config = dict(
    hidden_size=96,
    num_key_value_heads=3,
    vocab_size=2048,
    rope_fraction=1.0,
    optimizer='adamw',
    lr_mult_qkv=0.7,
    beta1=0.9,
    schedule='cos',
    final_lr_fraction=0.0,
)
Each number is 128 + 24 x the weight over its row's rms, rounded and kept within 0 to 255. Layers, rows and columns count from 0. Numbers have three digits each. The size before them is the row's rms in percent of the matrix's.

# layer 7 MLP gate, 256x96, rms 0.0822, rows 145-212, columns 0-95
101:118123140169133136100129102128121144086162090128154103140156160125084127141107117142120088133120130163154148130164105166125149120124107140130101109128096102099125142166148165136123141130150173122105152135110113115156146125113150157129121091108135079139081158109101098175068114141136081131
109:127136124113116103121168164148122130148123130135133125195167145121124116146153154124086093106111106103113123114129160164143142120108110166153135129144088163118164143112147132079126106114103167151128180135129077171149131102102132094110105101128084112127161139095141099163153127134143134152
107:153176136101132131081103101120163093121142159137112161159120151134120126152117135116128124130126150127112091134123140143158144093111166194099116125126136122128129099128133167130100143113129085155071141176109105110127093123148163120098116126147111170157146143122109140107172114082130086144
108:114161118159162097109092125143132118136077147093071095153133159132160137161145125095140160113118116112147112100140180109119141122107085133148117179120125153150102125120149159160101134115104114130088129148157128129131137190136148132120157166119159080128118156158142127131113128140154098129
108:155113128113174118085114139088151163119131133076142091116143129149158111124137163119136083107120148171144132128134163107119141088140141112154135172135139124155134135129152139129110132152119110149116162130130125105114111198118148161158096132110161133109098158185111138168152121139146088154
098:112137102104092122133122133163115115104079117130133153135147110124132111133126131135156113096137137147160145113140082150124135106149166160094180166104093143125111139099160186109055144113168130140121116086098124194146142091113108101127120130128124121144132129111132132111100140123135174126
100:136116124145166109098112094143153147111138127099129152154121114185135132138108145129115121125113142149140114124115139106137116093060160124128105111145098156154145124093121119158111137101157092135082151093142114159099057146110153168129074119138137133149178105115116140135111085105140127138
099:189115086137100160070121144149127118113142160116135122137129180130089110110124096110120114117106135146158131088118122136116140126082139131126132117119103086134115165142150142135090117082156131123130106095077131119076101128101134133128112124121160082151149133153147173147137115137166103099
105:162131146103147152059122107133148131119152133142122076121159101149112101103151154151120101140107166133144105082110134105117147118114135157083136125107139172147143105140177144119096099129141092136086140124111123145160110114157160083102102139124105143152150152111132155109147130096143116175
101:081139108155152124155121139149167127127108132135124128130172163099166108129128152138116123133089146135110122127111158153134094137095117133128133138106175119086136078106168116101124074100133101162125100123159128126163124141096140160099148148122129171144123099193158099121133119126122080148
085:044103156179122147079136117118158158083133127119155077118135160119157140139085112143130093087147098136095105114121122119134116123161142105114107137128107146106089145137146124142109124107147135138150120115144139115160126124143118092134088175107098113107141143098077106113127154127142139122
105:121201135103121099154113132176107124130131100140110120107128177121153097135143131113143119115121162145109133143142165174109126096115115134123120155162134172096136061104143119115147132136067120135136119143129114130151131110083086145125160133136105118140177161103137097125117153145109116090
101:101183150146139116133144137148128151157141130134118136146128128145103092156087099114169130123111137121141131141164143125112126109154142133116173121127142113098102119144124117113102142187142091150117121158072114176132098121106161183069112138124089120169116111139123086157109127131160093120
094:123130144084134134073132148098121138141116174135137141138140152134123133097112112121126122154148136145069130128101136150149124106149134079105146141162104116128085107144119135149077132158093115131099144139200136106110141102124136159167098092071141114139093129149125118142103147122131175106
098:079102139138159122150127092134097108164088151147107067141173108132114108131104190101139127112095126121110115116163133125088141098134129148125145129082115167120117147117132135106106138138113123132127103157123137146089110137161161135163148168121111117108125147159173114084099125160161135127
100:111099157070112063056146175120121126084136098137153166114103119143136127121118118110148128141117119095093115145129124150144143146104145100130159168091121152127101136116178135094098129153148131088120137104153096120133106149111142097153116129165105125116151135143147111128152148132104129095
103:124100129106142090173134102131112110148122126115110133168195111129125130147127149139124100132113130132107120087165176103149154136177183152150150150110133125143162167143133125126141113141119140101123169131162077118149126142093144167120110138110100146140130109137131114137136155164178094172
110:089127122149193121125160122142126095116105178136166119124171094149116114137141109124129119114084180133084166168155123124113154137153167130125175134089108134125139145122111130145147099143149151135139097168124166150119112154123146158136156126115130143153159121125147115093153083097144117145
093:128130094124091126172087159118111101093120118103140122153122144179122136168165132135160125116156106149159124159112094131125097102124145129094098155136084139172129161136135102185095139132158116136107117138141109097096146129144137101101127099130130104126090108108140125174117133077150150103
098:117157139103151109118083089146125137146089127133099121106100108153121142108106107109109144091121102122109131131149188151091099095108128135135153147107163115110124176114148115114153149151145130106142150123151163141171175129115169108114075138105071130151126156133145079111133137116144144116
098:123150132091124153126155117138110133098126142103132158167134171116158096143153140111127135121125143093090125100177175118103132102139170082155116128134119133117098100056117149130130127109153172153155115160090158111106127170127128107140132133105137141130169131134135138068127156106152147112
098:129117133093152119175075146090159153113115181105148152145137170153143140065131141125160144160140118137089124127137141118154122142144102092113100127146159127144124127129117167105141155136132185128162093186151087115109117132129127146136132157111127130106131132152134128097113091103092120106
095:136126089131136096100090139114094098099139145136128110152140095192124112133163119127127145101157122147103135089096105164192114095102113189136120108126159134136111123134166141144109161095147150162104111119143125128113132075122106149116155093124094151134137110101156118132147115116144153100
103:131132111115094102149138109116119094076099096145140124212153124161170144130115079124133102108163076141127121117129164164111116141133097134122150147116141189141126135127139134105100178143108132126119145092114108122135100099076145126113133148119102166145143100132153147132128134114150126143
095:130132134154138107164105152126135088120099132097086138115086116124155138139144116118103118109123089120110155140114138159140084146118145113143120116095142130070101096121136181120152170102119133161140152154122093139129129092126168136075129130125086138125160093128117141097147080160089139094
100:095100140166126117155129156162121130136105147165202150157129120136091105127099158117138112086132116137134167180108178110107100111099117142102130094142125099146158123141134137149099140140097137118102138118116085119140102135118112133112158137145154120155189126131143108142117143084108133173
099:137140118108103123101140088074136095142099126168176083109150117129126116106100119090120092137134172095124145068113171148159161119125140129104117110113096144146119154138158130111160152128132117135108170122114121156111119097115139107137132149133152161131193163094144109125132163135117145141
102:085146147143140135125142113121132128103128151099134118155154160159130143129128078126111129128144127092130151138072122114070153137130099132109118087134172118131143116125129152147137081103086151144133135158100155114148179097166148126129196172135112127123155159120134123128102094158160126099
102:099164083105199157152102104167136133138109116104144126168096134140178113096124128115108117129117149146141173128170102143137129120151149141122172110136136121142148087140134116136089141107147131146115127133090093167131157117094137140153152105133121143155143126145097158129167127185142156129
105:159107119130115106118132142132168134114085107157116132116139170143138130126140142147111090149121146146162122120114115123089130132150120133129111183112095155093149091120164106124096123148132156107162137070136104175147147158125163135080072130131082121146095129144184126148127144102110152121
099:146144135093101097168110113160118085127141135164148136107130093107141107124112086132132149111115140110115141136104136168124115115151162132096158164139163162120108126141135144147144111141071118111133174112163113132156158088102165151121141129159143145149180157121165117154163149144160084125
094:104113132162120118119118164139107155135167116077124091135138116160143173119094070177128110096131111187136170131116125114157110124117153139129067119131137068096114114108116138104123142150162118173111153126139080098081125129110123112126120135109129137152130130099119133148157129118121124136
098:095099136128102112117079137157171110112120163073121104110121135144180166144148151143152125126122088130086097117117163104114154121118172142147128124142139095082155124082110116127131113094150127115100136126105082119097140162150135108162140121104093136111100104122113150111098148136142167120
101:129114131119127105112122118118138125160124104115130117114144119154167159115110086155138082121149140072134132147148130124104119131159104133093136131180149096123142131082131119116138150104079121139095155140099132101127168106085137121138092099162186135190088120095100136131152108147127100112
106:148151110156114149113127080167141129080097130133108102121124121167097118092118075097091138137067141126133148111138151158078103153125120131115112169113135140112120089106119192151138108123138091121144115132130122136125147149080135111109137143095113156169146117119089103106126094126138112124
084:091157134128153094146104143155179096142122139123116117172146133145139106119143135125104104126118138132181199132147159122137098144124152122061125111124135122090145146153147155103145136099172114154084123138114137131124136145096143127114109109135147156132120175161179148116111119151126158091
100:130123162116144085106146129112074104117128098125112151156148122121101063170125124147154121105125191119143114133118167143120146136138141157125153144119136143093098078138166130111134101138190102102087132131132119134145103111115142100143096144128135101145090135120146121087151129135134077156
086:062155141096087128102128121123143130132085143107156161113143108117158145089073157142089096129141126131128091155125146124117112146113150096085097137069132077105144134133131091102136112142130135132128134110143101139127176143109140161105096119128128121140154118122129143115140125110065095117
110:148108135162106109136104140091145129117097156153108115127104104118112118127147124126119113102104142136159186158141124173109120089153120139125115167094099120146112145140157097120084070134112090126135159117143114116142152145144166137111123174111162126162163111134165173171123117135169130160
101:132139120117129114134099128106108135099110136116108118161139109162140131134172142135160148111144103111136105072125112082129147137122139167097173106098114137145133108161138154088100168110142153137088069118126116109112167107138129112101152127146127161137136079108079173103132122131167170119
106:176138128135123083088101117169069143171136145151088112107173139151130121158114162136136133139143129138153125138088127137130149131147109149134152106113142142134128100083152134135125143173128099160126099150122090109090136117139142113132123095121110155186119144154087159091170145136116110102
101:071117133159151129114090144147115117111114146131140194086146107100140098131132132118108116122134132099105150090140115136147134128128167138091112124098172093115105130144132184139105126101132167112165120168079086131110131131130164091100137107129135110155142118145107116160079118135142108102
105:129110091122143143125091114167104089151108130129114133095174138155131145084165099061116081146116155108156120112167128129119131123115100141132127135138103101086113144103113159173082132099130154131133134152107089117137126109094145145113123121142147151170134146119158084104091132111095133137
091:116100122138126094128095131106120138101105115093113078093119085121111126152126128139131082117119121130172154129123136139146152120114127137136128121071106145118168193158105091137113169133141140176129151141149124121106132095103100092093142110090129151121108102113120141109110055129117151110
105:124111136133167150099115123119166145126119097103136114106073121176134110127156146146081128076112143092124143128131141189093106163100113105087164110145092171134108116141149131118136094130100141142116133134123129142118147123158180120152084120152144121116109177162136136156119141154144113141
094:131150101091125109126142087169130113142154137151114125145126144123139144135137148114100148125107119138156116124147110123145137165111153150048110125146109136088112106118149141089142129135199123161105095127111096143122109095090126129143151132058104140150137102096159123070131112146127108128
110:103126128115140148120129089155125090158114135109138190109193117156184142091121137123103133132101129119152099105126093121119124120094120140147096129091165131096117138110116160149122140147103142194138138121114121127132136147150155182121105134105171119115116150142078124105142108142154089122
100:083146132156122126105121080161187135143124106133150129134138126160152137141140142146159131119108134167144164168120108145131120112117111139131169141116113059116131129104097149169136110152136168147133097102140110111113124153083122175096106123090111177117162145151112145110124085136108114152
090:127108109143144120117094119116136055110102136134103108139139116113122112104119155126101137156122180092152123135140088115105120115137150119135125151077124157105066154082110160115094106097131119119136139091162108153125090125150156154082119135127096116135128116106139110100110113117183164116
107:123111096098125116106124123123126130123134159120110117152158124175112111143114151150118148148120157139124131084167143154159099135129168134093110188113132150076108117158157178149099107114132115158139144147143150119114141142126136168136115172102135089121135196095175151120164136132146124101
114:157152151143178140166132136106191106100119120137148137169124105127118157112142122136129104138125145143142130115108152141124104119127108155071137162125103165170160129140187170111113124139130121146120177143087128159156128148165165139127105108169105148098128125167164136148104104140124143134
099:148107095159141112076128123106135129138088121111173122122119120168080082109112144116120127189124146098130166120148108139122160141128149158097105081166127144115105099132132146122122132120147131132077155107129118105136130101158134122147100153132139106104090149153165099130143178137112174150
095:172158142157174141135111150143143169103107092103116143129178122162112143127130112157142145113121134095131160133119130145101158125151117122131151140134110129106092141100130137103093136090140071110128176145151123089154079099097138129126118112113155113083166116145137169105146166121153113157
103:120110128099161147140120123144103090144148108105093126154148173114115137098125126122085113124100140151130112137179091132098130164075123128119124144137104102125141084126163128081089147143139199121115119114129128155126088125119100089148147171103109108159123163143132148131145176137125118101
105:153102094142121136131089107156122132130146133132118107138139147162102098092151113114122137095108108097121122119113136161140099137144135168120128154133075146112113158137159099138064161141161093150128155092157126176179141167159129148113077157145116121152135158164138116151109132109109151115
101:144138114142152103095116089112111107139105109042127100103146137175135136116109131149146121117107115131172140154173110152093088111102083172117147154108147126125122093118122135132104100148149099151121147157111156152152139148114146174131130133090175128130131158110130141116144138083128110143
112:133112107119094108148121107163097096134096091111097130103150153126162125108101107103107073117100093144118164098144118090124146117121102101138129159120138125057121164138112177092137158136132117121118094166101154152115141123098140139117127128116156125158121151101109141091153153120086159134
091:124112128181091131153144129135101143129170146125142144151142144140118137091127109078103104106114118054086114120099133141133160141141114171156107190110126140108135143155127121168112147115186141153084165128121151143131155139110134166127116166118110120126149134130109151146096126153120136158
095:101129127099154117148108126182129112099132132134096116168163115107128088093109116093138134106138140137145169113173105118130140101128094130140185134130127139100129130128117168106115106112151082162103097123106088185178133121113144151112183144137132164144118093115127142112145135150162136131
099:113115165150119076096126108137057100137085103144152093137126123091101118124107123171101115118124084127126119129166141102105130127165124147104119124099139116120136090132136116130064134106117107133125163107141110163116157107159133157121156133086126154171144116162155091126144124091133121114
115:123141150136174144122130109158127128076129095146158130122145148133159138111142120152102103083086111112140202159130125152123096153123124117120128139089139139158127105082131155114113130142116127146143140138108117172173149122116199092129136102144127075129162139122094137136130102143151108153
105:114140125162131136127119151129122097094148137164102150137142147130115111159113092140141092145107132097151124128114112136127153128125150124082099127175151208146117165141130107142090144106152167149073126134114088132128171133145140124134155153165137132144099182115135131113118108136189113149
098:125099104150134150109145149141143133135122157091119129076144144094164109082110141068107068136087129126116123100145083126093137150131142132124116151130086132120167120133141096101111146092151143108121121126103133134140124118130168163156092150159145120094142151184125126100112110149125165146
095:108098095121094120120119182146149155116143126129100146115122159069127130189081122130142133130126152122080138103165149147129122170124143102101102085093146119119102116116128119082116149141141113124127100179122115125122162115145129125139112139155161114131130114153201105129141123152160116108
104:071111155131146125141116118150114075128140177120123154109175105133099134066082132122112139123075121110125140131152104115095155128101126126160152101119115116137103122103112150105117109115128150100127106144113061133130162146135124140091138136107119108149117183114139113085114149120126163162
090:127125121077130150110139164125160093140148107128110135136122088138144136088147103135077149160099162069155132097135155121170111150104098108113112175155130137143110143165141138123120135083139084104096144102113145149128139132119140107110087131083151111109111129143182160108104144133133141138
094:143126082116118094151119107182158085140109102108118125167117108117180097135087141112108123140114109107109142065171105135135129157122130133143172153093150143127111126143110140095152111152125110142137131156134119160149102145142145165143130149104146158141172096152125126105169157160144117099
096:157150177081140120118130117106114116149140081100148126128130144113135127141098151148147135150132119088157132115160163108168147124087142126159125113174141158103122195120126142115105127114144136178140125120143097075133121093116118096184139137141154093093124102124150147087144118116134106125